{"n_layer": 15, "d_model": 128, "n_head": 2, "head_dim": 64, "norm": "rmsnorm", "norm_place": "pre", "positions": "rope", "rope_base": 35900.0, "rope_fraction": 1.0, "tie_embeddings": true, "init_std_qkv": 0.0311, "beta1": 0.95, "warmup_steps": 61, "dataset": "wikipedia_en"}
Each number is 128 + 32 x the weight over its row's rms, rounded and kept within 0 to 255. Layers, rows and columns count from 0. Numbers have three digits each. The size before them is the row's rms in percent of the matrix's.

# layer 3 attention query, 128x128, rms 0.0994, rows 37-63,100-127, columns 64-127
072:182103120148155080076098151158126124161102148127078124153141125141142114068117116154124098149110099174104155107117144109125096123104127069098163117115126162167076143116133111105120091123125102
084:161176107156069092108142096118141170134119129122104120128106192108074079159080120127155120162115177122100138127043083129098139119081102134157128137165120139109103170192111112124125117100134075
088:172121157122123086094205108106171169078093127150096137118144175208111107097096135176203173178153104110203145124135121172105083138160109117153110117185095168074161166130175135115167135134122173
112:217111211096128166142143109141103112174142174145153128094113105103120104159133149103147147151162108132170134149155131114102137072141148167095146129171113100148113063100160126080155136128129172
100:137110090097163113117137118122160064091163116098114149142127094140108131093190156123171137100193147079109136119134136126129086136110083114217117108160100125122139121119156204170118127036057147
112:074150162177074108086140089103156096112101101121140166125088110096139140159088139130182107096209159103122111164089144106147128107073141098105156119131121166130133135167208153122072143066155112
086:133109121166122134159101098140136139132110143128164091136179139088123131176094141121153138142120144169102156139103132151103188174136119148130088129129130086108152134174148102117081114145229106
087:126131142103122109070101122111129085176138175099162116095101085206177119132145090126101097140154150068145100112135165094101102133108127167070139122191144084133127177153115170093151069103154108
102:175137096100052161153100123135158118122147146117143101100093115136174162185187099099216048097182146149139102140139108150077164173142169150151144122136107112130161091109086125135167143125121179
071:108085136095121099158121102148120109123101100147149117094101077153080161086113133154158094145116124155125180210130131125131092119117121138080152147144061122131121164086147113130130091083164114
096:102066143154171158172121141099130090091112165169137130090145147103125129163137151118124125140068146151105137158198032198100123099156151110127133091141128163157138093161067159106129116168174161
107:140139126124070088140100145160158124127092063099137159123105142199090110157137121170124087125107097138103143071072179124138159122154148151136101088120153178102147191127168170122111095022128153
096:073148024114158137152142116103164205139090123085016095122099092161103123155138124088138154099135133104096092157177171100154179164146132128126169164106073125112131191118138097112157144163158157
102:154136153099064124125176122126123101109113187142119124117033123142124110039079077132120137132144194143146106069133177154111100066090183175125120142057153161115131145128145107127139159116120118
101:092103107085148155140104067093079138071104162117094147128191210037149159154166176126111115112107108121075139123101159124133128125078085094127128114090193122146076095181166085120135104068082147
111:115148111111165113194077142138098084136127078134129181145095104101104163135148131115113142085065133119132116112016126199137173097166134170124145142136126151122192157155106084126163142096090164
113:137109141064201135107084120174129095082135110172176121121085098101101150057143159130100131093106116138167117127129092207105153096140128144156077122090078143121118126102057081125186098172122105
088:134183115095110143142112143125132119127169142116092141105129097162168158201150076147159118127146151181106103108070124179071074123142155100149112149099137140179147104124118145103161068134144126
115:175142133132085150168132096139139081167101094106146091116106161220102101118135176138105063150148108123082165148147128109106129118099115167083118119128101146167162108107131093164070138115151114
131:161184112087149107165091113154161078139149092166131112129125124172166184086146173090145089109203130149142143107094100072122105122116112154136138205124133123165146077091073152150151119181065139
136:135141192110122095047119114185086166112130174094114109096094122062146095107104105126142127187211119124175157165107093112078100101091141162053101182157156105126097121137161180093119169099141097
101:125159106199174094088127120126126098130091111135125147109098134135193139158129144157178124080111208075125130116107102143136093174127148168110112129182181176128135157139147156128068121128156097
112:089115168136093118102121114196206151138165139133090115145151107100132136146165107162115169094115177097134162119138148159106176143143133060156145174072148114130137145133110108104111120149065116
147:115143155154127090124122127071064168119131143105150155108052122099133125159160127172172145157120146093127129124160128091134142084075155123092139109138149151163107149116150165089086116060121123
114:097144111125110123156110136110142187162141125146080120066140090181128112094129114121191142134155143083163130096179126133219149084073136137079154176149183096172113167113154157101162110135077134
109:190124106148124135152156083144108069179084125179120125155143118176092134082104141120154134111061143134173131124206133124131091126179176191171118131148165074150158134106117079147169152100134103
102:137098112183203118102136124145065139102115089069093175081109145121145124094172098192124169131126151127175186141160075143163076098148164078107157140101169120157090135212165140088108109113153102
091:120064111131051136134106089084053148116104092133149094171179135150137099143079138125108100141095158137132148116164166114072130077126082075091116104068083145117090124096124103128132139138150139
084:141176145133156092126089129068102096185128135116196082123116079189125079190130120178160116118121041115169105091097064078151135099084160106133129106135124164128170124123086141105174097065100119
085:080148151070139110140153102131178112098088142139153099067154088095075126152184127109141132131152123139149109151140156084148190097118196146084133154171166116061143162078133070108171097135037138
096:133192152127100096106162150108161101154127119076123181114167070103116093166143088108103106151085183135176062142174134170014172108135137118098166194105114127109106133136122110123122122159142164
098:139139093063164129149110139134169155050090183132127099141166056151124138128180128184134147118197183131148087117114158161108148124101181101111148122195151111114129095096151196135134125118080128
098:145108119193154162165112134172107170108215106182164075132147124122073106103136135141163086133133129148105150160182077146145089152135141099148113067116089118190165050125197099111087147105152083
103:127127148085197107145154127102157082159095119033130128088133105087175122054110126217118193156171143135116155124117115095131153147115132149067132122166107138089158135105146116130151108118134114
082:068120124159203141121128110103109142145157090171118144163125157100144165102149146104077135083051151163111112136149083147077126200177092114098107121146119154090133095102074090153148092064146196
085:159089159174124108089182156113126142128146130088113171036172108110106099143155103117085172129098114134128083115167136133108191101135134127087111118109177123063083174158113134087127106168091111
099:078095123070063162138091052180129106159075110102070159143229128148116134093143132138203143150135110130130153151054129138113140095125073122102148156151120121172109117181100212123132052114138144
087:138106100129166132135130142147131138057162140143160137131119147070146145117090115098058130123102153131110077106105088118154134164148173185192108122028155086055147119116124132127079135140104157
101:156110094101100148117140106144074172101120160086166103158154174078094136136168153079088114113128126150110137148156141109158153157160167123158172102121134100142183105153138170168143116147111126
106:172195126153070112092158097122041123114100142135105148163147172105096106114165154109113088087091109120138102126120108107179121121079159151138119157147074148105131148180162103121172156192161154
101:157096166120127120138151077091124121126140155152125150132155164023064102100144129090106081153140141117098137055113140121138133134116086136131136136162102153159163136140120126144162135106089180
091:142142181139150095113097118058109185164107154137162172097081154122089151052095189131087152110106137123146134153125107097116123192159145116115152157094135115169140137146130116075136068151130089
093:089168140175151105034122116180121147143167121091145098104068126199091102132132146114119134155101176157143125154118136178083119129086140164081150136108138146096137175108160149118135077148049092
102:174130165184180143111129127093080090152112163079125126150154153167134115164126069132161131114181139132136122133129150136102102158074118140185123161079104124123158171109161160119103148103111187
101:102131128078111135142095124139128103087117110107112117219112117138084137151128122127122097130063114132151086053151115118124151086161100171139095093177146110146157109142095190115126136105112172
105:157168125053114120135094118201048130085153064161133090164098147108093068151191126157146166125132145121118158133106111123114149091104145169172113146077121104153106142146166046158146156143186081
113:058096156143131126146132137162143135082080127097116146186081135165153131178117112188096157137132120107143126156135150153168125169127149123134110183144085160113137106225157163157145170076101102
117:189130076102182116156080072136094128097110110093122073149138148157148100150099139108123047132102104175109194101170126195144085102168111163143088130094184150174078121145114059135128130143123116
126:079145211099141131143149162119100136140147134130143140082108081131178165073107063139129154146134180081129112097070098116083100108087126098101182134043187122100081147107133136091139091125144149
098:148147133064081194109115106108106124114046186112166126145123152167119124126173126137091116143162194136141122103156100128037126120105115086168174079139119123113126089146122136084155132152153084
098:098171088085161113131157144047129109112104170131102171097108124105152104092073104157118121132106148122136168051210138133165183064185163093168098119117098160099110144100121148142148132106131142
149:063102155155124154089164149105140126117164087145126165098131120117162137119097128166140156167131120105121121145091132153117126157152162044097143120088172114077160131129159120112150109080120110
096:162074080109162136080094122150122146110112199110091136116133099105151130097099125110082172103106074133138097167103143098187080117129169089172111083133088133104124123156088176132114088133100129
096:106135144144145110122118140132090077096085118125044157124142118159156172174159176145094143131147100236106091125076159124112123117119149114071110112164092109047148134157101132089156122101158136
121:097104139161132120091161124137151143156133138147131070097145058121167188098153094140148133089102174114133110141142081117079155143123111112169167143096150172117164130074168132116114159131111159
# layer 3 attention key, 64x128, rms 0.0932, rows 36-63, columns 64-127
090:155138142167110096115186138127121166158190165132173146125127079131102129148111126150118090104124102096142114160101113129115188081090059133110167159084052138097158189181116157155106121096183150
098:098174116165142078124198146119126094119116147087097150106174127097137110087118136076129202132139146090144112072140147119131095108125066123136174102119151142105118158132169102117085161173106130
082:147117192109065131119120119122127125177128182059157161185093146181153145058118172188125213127204166109128106111148119151146128145136166111149104147162172106160135097078155192110115100144104160
091:124163118102115113142114141083093141114114078039119148084088117136130143113153127143099156159065145125098078106107159154137131169128130102104154136121133106144123149074117146093107097097077092
096:142158159229113128135141142141077117139172131134110163121126153148094093122116139171145063082088132123133087104115087149175151167063086148076141093145092091114119124189067098117174122104149127
086:070119088121112174140083140147139150084100127171129126155142078123125122150083114134122086145043132134092136166077160159158153141121056146128090178103127092132148116102114068153110115134199154
097:089169183117098088125196148074127157179107185099123107150127176170073090148147109127064184162122103136159107081116150062137135104165144191177149141131129134163081092130132145102117173163111090
099:134127122131101163160129099124127157092187098180142091149119122097100165135181141191137160101098119164103152116138050128142124096138109071188108183132131111081093122134118153172178163100114154
111:137095133142142111051165155057115126196127159100134137118059137096157108130128116134086145189127133107149129127136192087108078113146143129142144191121170150119141148138150119055098112088092136
113:088093101141097176138095110176145137117110134142135103180181113131122117136147172137133097095106139167119174173123097198146127164134081077087089107165112127167172123144181123165070120165193158
120:096127122165083158150119145149123118145139068122150098142141126125053127150101151056149163064053164126097144098065068136134117184125143079133116106136151118144181155124138104153103138150141142
121:105122066095069170173085113147157136139177023138112110143107107132131139154131184132166139057075126170105126137130112146142111137111157110128110093155129103172113136131113124205122191174180175
100:114149130156189122129136129119167133138100125073122125153104147057200111115169126119054159141151108129138144114098205113118191147143136113106129245113128158152115148112173112073121112112179124
108:164105131105152166131111135169125186077110121136126090174127094160039175139139169138119096133078164166145120176091123178167131148129094135072150089161191112126081149136120140165121159112136140
102:090104124167152135156117060136172078108126111125140202151123061143131167122146154140119106150156105137190118109151118112139126127168095128156114116206148139215153132123116136130105165120171116
105:135143080107121162131151137115168082109155103091130092136107103107152123098150123150178146109143127162152136153113090157177143094171115146129157094075132119138113091091171129133122143091162139
097:130036165160157114089129133136134116131128060127136124182146115150108137092093115155108086126143125162125110089063057168203133107175098163080128175127167102139124164150098139104058192120115151
097:163167124190152089113136222089105155128110142136047130130147125123134093098090112142100051111134150146086152074188153080125191093133091093129159133178095151128104153124127055110128121135145115
091:144083117190111136177114071125162120157158171123131161121138145111073160120124157133154145099143055128127184081119192129144155126065131131122225074166144121110179093091111111129088159128110226
106:134127153138159108156109172118089107162113150141097176053179177140152105184147094116122076154137129108100110146188171083129153088120132122170144133148221177100170137163120074103110141133106110
097:086118178161152074074140130138087115132137139146142161090168140159105155096165127102164123078121079182105172136062077124120160139109166145119095107098092159106078153074105165142100087178095165
100:175098136109102100124157111093093117102175160137120169144121192172120150139087160134097132129211166060159115013182120137104200142178114126131145102116113134113120089096108112079147155134105128
102:134137100136094147090148123118120097126109140071176185104103090099130112082127134165092080177141156081151126172170144158079128064121100150096150145119135116145115107104124142119157181186102101
097:138118120091128126178101108177093146121186090150104132166086147184152140094137131098104080174179138089125123074143113078125088075158082164129101134089055153124075110197166184063197135159099129
096:128091129207113111095116113142105109103098125085182109134143139117137128179097181184155158113104109103147176138135169111043089134116109212159085180174104218132153154162122118138140073171141109
090:086154120154149115143123087100201151176160108131134155151185152104144117139170129146103134075159197125114115115162164125132144139130158148136097122112114133168134155241070127118127083085148155
099:115118074116126136137094114168174143135132130138142037109176167118138113131087081168132156122128141132156175212127073180144176196150124093064075099104164088122148127122152135164104135131107163
095:134138095059100156131102195088111135133161141080115146172085098092151127194121155164092099052164165073083132126150151154074219118092091128144133149147111181079090121132124102141108090121164106
# layer 3 attention value, 64x128, rms 0.0804, rows 0-5, columns 64-127
103:146137164200113127138108111123106167123097139113118136131106155109131168153070087157052104118133152119096124215113176115067068116074121156113116165120087173086101106165130100136135142063108107
101:108096139137061131070134121139078131173061125171100149163116108105099121108128118161133131130150150135143140099150146127171086174107147104166116086118145141127094080094090143155046078149101144
097:092103193126161135131122143117170139118153126131135111140103087065112105093175104115156143088165159128155109048079107190141157081131105190060141129118128090111102096155111108139109087113124121
103:190099105155206128122149082169219161101107134100149139136146103105162128171085199142101099119132163111151153181116128152069170151105159154165127168116100141133132093147091120144089130192107144
094:115047097147090154133158120116186105064094171111162086140124153074105082101067095126103167201061160106155182143094099138124156148077167101098091102142170134116139124184051144114121101125109112
101:086141139128128123131084149111149115167094120108195133094113087089150090102069150150129168090135085129152088112120153149129053121143136115165141142150131129135077138078131101107181136095090176
# layer 3 attention output (transposed), 128x128, rms 0.0802, rows 0-5,64-68, columns 64-127
101:131147108107089115156103184134117123094121136087147144070154120086184132108106104145098123109150124142151149133104151155084102073158129078133132093090113148136093074151093161060119068164125146
095:153140128129140119061113165123135110188150138098159097096081113101111172187092182141148170115160143136133107070117095077096103113089081117188167105150076181175143168152081085120133088119139124
098:081112101140102154110074158089145102137130149118133169151097105158118126183151119069077166154173109116188157170100166109175100129080092133205142105108153121130168127122142145120152145071116137
109:109144176109098161136149137157085077110149164156071161124084136076138150201121142150129158118079102150143086076123122129114088164147079102137172149167092072107152199160190078116132198140133076
103:144117147099140085136135158190129164107124137115095145158139085165203174046110111070151168101166134148121104074093137118102089095210089153109115133106108103151133157121108181096140103048138052
087:139096094151156119106127113090106122076134144080117070166123155127160105132182185074098162165193122167133184147071122128114211126131134135171068084160103126103134078128141156106185097094126119
096:105094115121118160128126115137125109080173149125163147171093120164161121183094166082153203089178089184154161095177160143180120148083141087140152170060097090139132158142168065112148181138121093
106:184109136148122142176145146156116161125119095137116112204172129108152138141149110166089134096103106070099171118099180168101132106156139119079122145127169069147142086136128148158095133110150106
095:192146167079145129137121143167107160141110138199098135114132148135117095094120158169125147143101150175157140112151155123111142171200205110130133115126137140105111174098127164110060184178177129
100:123123047073136059117153117113109149112110143111171116127109129170090080085137099090158085144181099162111130138118176107105154116140124159179074153150165163140124170105124152169162113171100110
086:135129147079178085116165161069146161108114101110176118118139221158106123152179174168118055144153129141159118154131051123133091138096086060146154115111177099109125167127110130179106173180165182